{
  "num_key_value_heads": 8,
  "head_dim": 64,
  "intermediate_size": 2048,
  "norm_eps": 1e-06,
  "rope_fraction": 1.0,
  "init": "uniform",
  "init_std_up": 0.0256,
  "beta1": 0.95,
  "lr_head": 0.00595,
  "warmup_steps": 200,
  "decay_fraction": 0.411,
  "decay_shape": "pow",
  "batch_tokens": [131072, 262144, 524288],
  "max_seq_len": 1024
}
Each number is 500 + 40 x the weight over its row's rms, rounded and kept within 0 to 999. Layers, rows and columns count from 0. Numbers have three digits each. The size before them is the row's rms in percent of the matrix's.

# layer 9 MLP up, 2048x512, rms 0.129, rows 1359-1408, columns 0-63
102:560463524499463497511488492472594534522477476457553508477500467528516437508494445454400550551535485511523537480429470582563496507570493543528505472455479439468523469489515494494517499553472557
098:529546564503491477562495532434517529478452474552532519454528438455566503481537493528479497482497564504590522529462564444464530503493519521487535470492456534510519508492521455489504564486561459
099:555538473464505476500451599498469517480509479552489544493503520552539537502483471500525478550435517457511438510518427448495475459484424482452514510519548469579547573419509535435494484482505517
099:562486485482445499556536478487431466499519491467488552526446496467483449493506476477439455536526522514496495548466477483494467483530456461447497510460508469510471517443484553519498487583549568
097:480473497440468529451592484508405451476478514481487497404431558445523465483490497560463519557536585498582456554603470473493469488490578488460569462441534504475556401527468546457569474464547509
100:542601476425528536461524487508558480468500526449558532501482520480547502480487497448521484467565496530533578548502493523510535492469527490462519514516433521520520592430518548545450576433563446
097:480505478437525524496533469536517557459573518438433488501526510474488504520535555569549434461506609521559518471474538521513517514530522490569503496545457528529500564450513529436508496551510557
105:449537438517489521458550482509608582516517507490444517509488523431452483481508519515564460521502483537484503476474491483513473433523574501500537474433470374524527498512509485565481428498552536
093:559522542494463442445458482480507477475482512516539462536523492499481445532555481479556485447493488535436609510498511484461561471522463526466496483511454501565497470520484447528499544490529520
099:479441535471543500480524468446482495395458488486543490552522523452448485478491560457558519515443479519450517468455519522456485517417431585581465520488574484477502585535483515522542541489457524
093:534519514515576416445472515472489509502526471467515484528471455495562492519482556478541441416487495502431466508521521556460451509444557554494422529523526556516578455481515495510484565479517572
109:492498441503501474494502461488455523542561492541526559390419512474596498532480456538487478422474477512569509459572477442472500481534517483475531426594500428461477506461606465541455519520541472
119:494520509479555479528473464553516490522480517474444543506547534594519473508589492449450484519540478461425506491485470463504523433455480545551467528519544493533504568503504471476537429528491487
105:555498474439506513497472456499507460469485506478515501508401522507509488476477488555426503480527482362476552547538565518492514484515458451451433553491583567524487505488511515444573478449530514
108:553460472526469578517467427459467520477425482537601486534506464459488510484505457498443559515516549533554383509503501470525527473438512499482517444519541484457604487535533475635404498581435550
095:539517540472508516524445499504506543590518495474521486525507508433491474476462541467529460477438515498433469453489457502468517470563493471499451479546522507520478406490515451497459477502524480
091:468516540584561455498488580560507487454471475409425486535477482508506468532512557556529512515498495420576506513494590464547496557457480465469539465560489479476501476548514535605473498536448511
103:463571472516463496449448458443544440502475482555534530468488527552512467458537511540464459494475560548554509495456542534423446449455470483486489483507489481537502471458493502503525501526543466
099:466510532478543514519482555506457524517478561479519522497505510499509503435476495456445444493473552567523583494492578541551501519558495532483476442444563504544514469515536463479488526495439498
100:485421537577564510446493433523481476537471447492471474483497450505468489389545529524501415479501444480479455500533534545479461474500466496453461466417468511524496527506494496469513566490402550
100:506383446501465514513501528567521509436408544596532464568483527493519475458552460504466517506530521543609588516521470599541477461533533518484493502454484453549513453504474463534494465452559528
093:432510494537428427575518527559528453512496527491537574542445604590510494455422473505463487479495476392519410436457473496486524541500368555563499518542504493505547498594550537561474510492494456
103:434653477449507522559567443512562458551493439512493507499533511480484494489413490462498452430561536495522453501500544457576577479474517496510511537543496462483534506461510499541475586515502547
107:442497533508424523465490496495446465505494554472452482452538465531522485545512437522605529505559521500475512546522476560481570533505495499546540469537486548506480509563484554476552523559457584
096:534548475502500486477579533539550547510409496550504533523550557488520496412508505600505496478554498560491529401496511462486525474504512471524571461508440506528549510491421509504456483525564456
102:508465466435474493483536548509486527536566465456516537420445435502587455514523424476471526457521517538476555502499489489502476491549601453403527548543497508520497456475480473498496482444479515
111:489419470548539505508519441533492539520497433434567440523474443524444477510458482528503530513534480467547573480532463445514537481473454448437507443523561444560476477480493532444487552505518544
105:482474466533522442451530473491514490470432522524511494508588483417517522504541469465448479426536549499516476543519505467520436497477508586530524518574458487509452441531505525499439490473460465
098:526489559470466520508462444549585500511452536505444530461518453533495452580562534479476511462538403436521480503472495560467501441467466505541568536506533553452473550504504521507543501464525462
106:437539479522485504493479522462583447513488476468453497480543454556463478466540484549541453513555484462518491465518521474512552512413478470447461475457508491485561506470493500568556471544491393
098:466446454487487463566463409585409411491541501415548492487525481502479497492587464423458446479514540511534516528541538538557469582527516460476489470497493501498507569380522544525463523491583486
104:464502560512514552486500501475441516514547437551441496529508469464533473515574483495501580522426501510528605527471500527454580477483432454510494442463537507461515508510395557471479525490542472
112:523546545516448488528473455461470502530497447505491501469464460502495416579491511467496471477533541527546517417545514551463533494491508508493512538489393461551534477467537453582496540508527494
097:537496431610441566477548500489503466508541497481467503501565459511506508446434525550494438567517466485492459495522537491544457469527456495393452546518507499473503566453551494412438475477483526
106:531508534530516497490528504527479496454559504463577496549419393515470543455569463503525519463500537458506545424513537506464479462529486466513492456438423454467536498526587504471477490439464503
102:460495499478507520521538503511532561485512489478525509515467557449522546453499550535621636448562562507486467437560528418418488538534533479438496577551470515467549474485460545524509547530544429
103:552531446472480490521456481488398478577524537525503485548490528504490451586551530540467468511493532443538504489491497437541526493446506490598453438450511432497472479509523493479489493430508527
103:452503518461522415496546443524524521592499454532474467488479631471507535460461538507446525519547469483572417479504469565500515591443508527465481528482518449540444496490558508458486468443471573
095:514514498480464541555561469532496557454441444525512540478464551509459477502495412450444454450431535480425476480469514585539408487518422406488458608554466420557467490513572464509515484432499497
097:493500487499467524469525538498494521478565422433566485500499409504457513539433529443518422544488520503459489456480508516466495572470442482503496500414345446452575483443489566544492483452508505
098:436568458517543434455541536540497493515449498561535481469460502493564421507517480445521457472506517548496553525545460570485483402511465461526466532513437463525533517493503546547497542513484462
102:589457459545502494504522535533479532515477490474459509535492490525505504471494543487461488576513575514539499512481486493464413471448442483542488453534501508537507435462521562507507614505548478
099:493549499481537527482478458553522611538545555494432554515507515574471518540478442541497438481599517498471487520547484504544467554497479515477478530484499558470488441515532502463502472550515538
100:444463482466494556505510496544463483501496439492508496484540543552536550501471519509494606453580478468510493539507453491409526534448450529457483489512544476584506469457509593560469528506508497
094:502565508519435474471501505483564510505553577547490471506498402539530467513490432476523506500504513472423511493539529516443510511510465494507555458534434443485536512483443490479506523452472492
098:570529506523530468464577520507479519552500446571526430517542467528546494398510488583582467493514475533525518566483409521548537445532499464521533516476480515569429505465504502468432549459500562
088:459548453469518474482522461516516488558486462476519542490471483439518432497494520461511470525501546477466496528502432485519491471462522547439564486472517524438427539468434489481477504542533410
097:474601518549500608527429459546457506584473483582453527542499506472515584571517502445449482475577555434489512489528403533472501472509508488491487532482481407471477514495482496580495498447530453
101:545497485539483450458503568508492498545530539572501505511483504553430491496551462511534495506532530508519558522467479481490403471573450489515540506469443553482551477406489479486532575495476497
097:579452515500513502601533481523480523518470465547519468468487512447468493464570492526479458499481488466552442558465499500591471543494547551530530491606415527491496440496505482423500441478508475
# layer 9 MLP down (transposed), 2048x512, rms 0.0662, rows 1359-1408, columns 0-63
106:496501534511480531522559548504503540508497415505457439536596502555468473486494501469517466573583483469471475515417537489524508541499444540533526471525505532470509500549510507483454491558519501
096:573503514540572491436446541476466443570535511508468499517472537486548434432498455499474445478473468551490455530396541481536411481529514497466429448519455505453549480532587464399516499516519525
100:445464437517455528469503479497543536482468488444446405488566541474488563474460472498543451584479496534551480478437473500507468435432566486488484460482479527400490543490545519514499504531472508
101:538485498548443505555510441458525517479504534477491508485498503506544501480532501500461532470475460448463493525523458487484450524463471393458508538456457484478516570566458490472463541518515469
097:477531449498430556432470501554483499502538503490534492478503446558475472567505507541430508467529474565402487470473480451456574441462509557515538467581470556488474497474528498528472459470427522
098:545418517450523423528482474442516434481505494533447420553463473526434487479472522516460489450506519459450576545483505488465544472556555483542416414538505465493546431491499509502442555493544536
096:477463485446516608496443532561471545479457472469429480457512525447518530528521541538545456449601523475546516509494543487592490558528564486486510508547524489535474515496581468545495494469539471
100:443532460486499522474511453535517475430489508501457476564443497481479495500499575508434480462515517455504433543538507500515493496531531543553527518505435443513460482508538479469532523528539563
094:508590506526481544510490510562488468435562480404452506412463439500513507485455515468459537521517517528523568549539584455477410523466501532484561515510484481489491450551576517536430542561507501
096:556550512536517499526579458462563446502449458490518539533458537481522420489440542487473556480500559524528540456444487509473467524494440471510495452481469548495438429582458496419534490496396498
093:592559490609567510466452515457455474509482535554542525520555559532478499527487490454545489524458468497525471440456460495496497495477471490527514460482489520526453493486502535504477537494539504
108:560510505538502488484507483499498407560527537495527446432412452496520539495488539514485466413500489417473501521482532491480528485486522509504439512501464524519510522438479534477498418473494503
123:484434493486544469511497448489471526475499507444516511508457548494482464566565474467479474451464444513490536467551500568456517515496518523487462494512512484479518520498490489554508447534505454
100:558506546480494515502484542554489550430462536518481490477491497426495566515469493559494512494453495522478502587477488482494504519545487470479492514510487568501504510579452514439498502481502510
113:474457475570484533530462475489486503534505568537444546503477451508518451555464469500461542498531552525465449534477557399511535516492482551542457512563466484520481479542566550542508520511519543
089:481532531502527526511453471488477479491517491517461491520475555427434566480526484456474485540498457549456507501490533456555482486589521458536556536531462471531512440512513527515540527534442497
095:499506495553547497476489484461426533513515541527514525503488495501435507476442407413481440516482537585521508473521496532506495490529494523521456488474499596474524548501493542427540535397522424
108:482433496478508556503461550444466511537457551469535486510464460509447509519478479540544488527559520535515535550464553506497543430496525535457410493525484595540559423483494445536523476534468555
100:515483538424508478534473499522534470494511485505490503604541522543497511452511459479457514518515442501487503525493545422531462464544527492492473564507494483503489527479508551498481463543501582
102:557414435487504524482547539513535364503509529388479527574488528527454508502494578408570511473534463540479523490517514588428475548512509537479490534572542566538466548486461508519498465447506500
098:501463497459462557400452473434497516430418455604514536464540518476506545505453482499491436518439493540473466600454506508466550531524459498454482445455498618458445468516449503525507536602496535
097:442520465455527511515536499476521493489527454521488476500463477483524494531547535503468507522571507522481497526547468458493488481471492553450584411508526564437439477498508520459488536507505503
101:430500489413516481521535498544564483475490538494458489503473488506518482526398515445475477463510524497511471470492505469481535526487515492545520534531464523486484489550434495434490544488476570
110:419556532482477530441504527522547445470473563461478522515514506452609511486508510469537506538521448538522508517423481482529513491517516497515481447499545506513566491511443473533528558502481486
096:540477462477483499468423493502575480476464544550466498485540521564458451455536516461496509514490499496514528468489521492580425491536464503460516515522442494468516462503558510402457539496527507
099:470575505443427477483529471511517471493577534471567545411493498469463530495474456446394508524511477481528472563556570487581555574490574476416440502548465589536495443502528482516500436488474501
118:557528474508490508482446511494416525518485453529489444551491513514455572492482477517586524481448463582470513507508556490521542502480505427521546439453535523480528490425489505516499467526505522
102:456472454536400522465520424474478474473445535504526499438575522492498527598531568467498482477505512471461492428467450466486471552530421603577471496500552520407363478515449498445510444539523546
102:519429543493485468554446546463455516533464519493516464496507450520548480486401482466505457521493522505495515603576521521495580527450546514492507498492611523481596545493504514507445560449445496
101:530512525443545546473495402459498509522411513614468538538410441584478466508518502570570449464459503507549525461501514509471541502519465460404493487538548439488466544476538453461483486479452548
100:506516508480495527483493463502512502588494509560562395562555470479558432537509507546454488484559520540471526446497552381493470503503470518511541490556497488506456539488413505564482543513490563
106:509535519452515536506497494484534567557512467487461418449463532507510465517499579471592474522562548463488539496517451531466480473531535472513470571465549539493481535447464491479518555478408436
106:417575567526398536507415501513514464454493545510483543434541469455527532555575456480463495499452559503466535547485464550525513494463495516466556497493488487496562505537489487482538448488517531
095:563538468452409469484474472492505477459487526513495586445525427523437508527541515515545509527459511581446555485526555471523494455514506447505558539534506483497495487443511517460455407440547526
107:462484480529555514483414525549503526493586501525443468554489454456494544460496558494424528518468515466452488517488518531543465534575435507573491492502534457482489523518465473476556504492503478
093:485505493582461501536445433477462486494553451450522504570478553527518528536540510418526606501486534540491495507554494522480405463510535488459456521508466544502435537503402529549483450520505526
108:521485568492543479447479512471451484551481498524488457482468465607511592622412529516505505530500426493508431488457436446453542485473548503528480491519473466506523519536474442453498483528540572
097:457509521461545512542477542532496518427497557471484604478496493472457438495493489486457499477479515469488497531492478405470507535551459514500494514510506474481503508562485510446517462510516496
096:489545482514560427523570487402530520476517539513477547520510498485547539530457525448550491473459569503451515539448493503495524476554552519501519527512486533432501527445462463516520537533537477
092:465529459531498518443530528485491531461481503454458557538529550553532494543474594519420554468498508512557524493489454487521421478445471497530540501500573565530486423482535521438471502501483444
097:502510592553501532473471546501443453479462478456492548466547473485473431505487488495538465503563434459553529566504548414536430426563538529555541458524538492465462449561484500537449511521503461
102:479475486460519396480546445509544530474476551558419532512509480452547456507490556476475480521434537550463501523461495443477402522557508489456505577454547492483544560471430486484495513522494544
096:427495473471516491513477561501507521458560505486516542445472446542527539533518455559445440580540552542562485506460472554430480463503515492493448452501526487537442539515509414462474521577483515
094:594507481502499482478564436525569535480423535554475477566479496489457529452494392439508467513454494498490483522479467506517450540555493510521531544593421506433462546569502445499537488469527426
094:440498454481452501523505491453556574385489442513472525477498527542518495524551573582446477480455460504517568522497544483516497546472436477490559417438492500483510514510563526473512509523469479
096:469535482444561485549569423424500418539516467504557522558530465488480541441440468525565542546482452468420510414559511501526519476530573529499447483462467433474544560540456500529433436452503518
089:501489545541516526510477485459403504541509547599477491527448538545505540570496440473519526461492544482505513472455523443546553511518466476580544476479514436559508499517483463512494442533559547
100:476465510468553524477530512539511530530535495476570528497553437512603414519482502550499536549493403576520496550443477487498523475466501521553508553464507479522487535471481495541468479580467542
102:502467488510543522487538507507475559540508484516452518567465528478521480579497420496510533466532456443496457461509516525419544506476576563524451418493481515524586540541427491476517485510574546
093:547543539505534543414585588454473505450552509551502484449531485487537452445543454452503555540500550524517483491467463523528512513519445510569497546468476452533542469506464477540542462547573508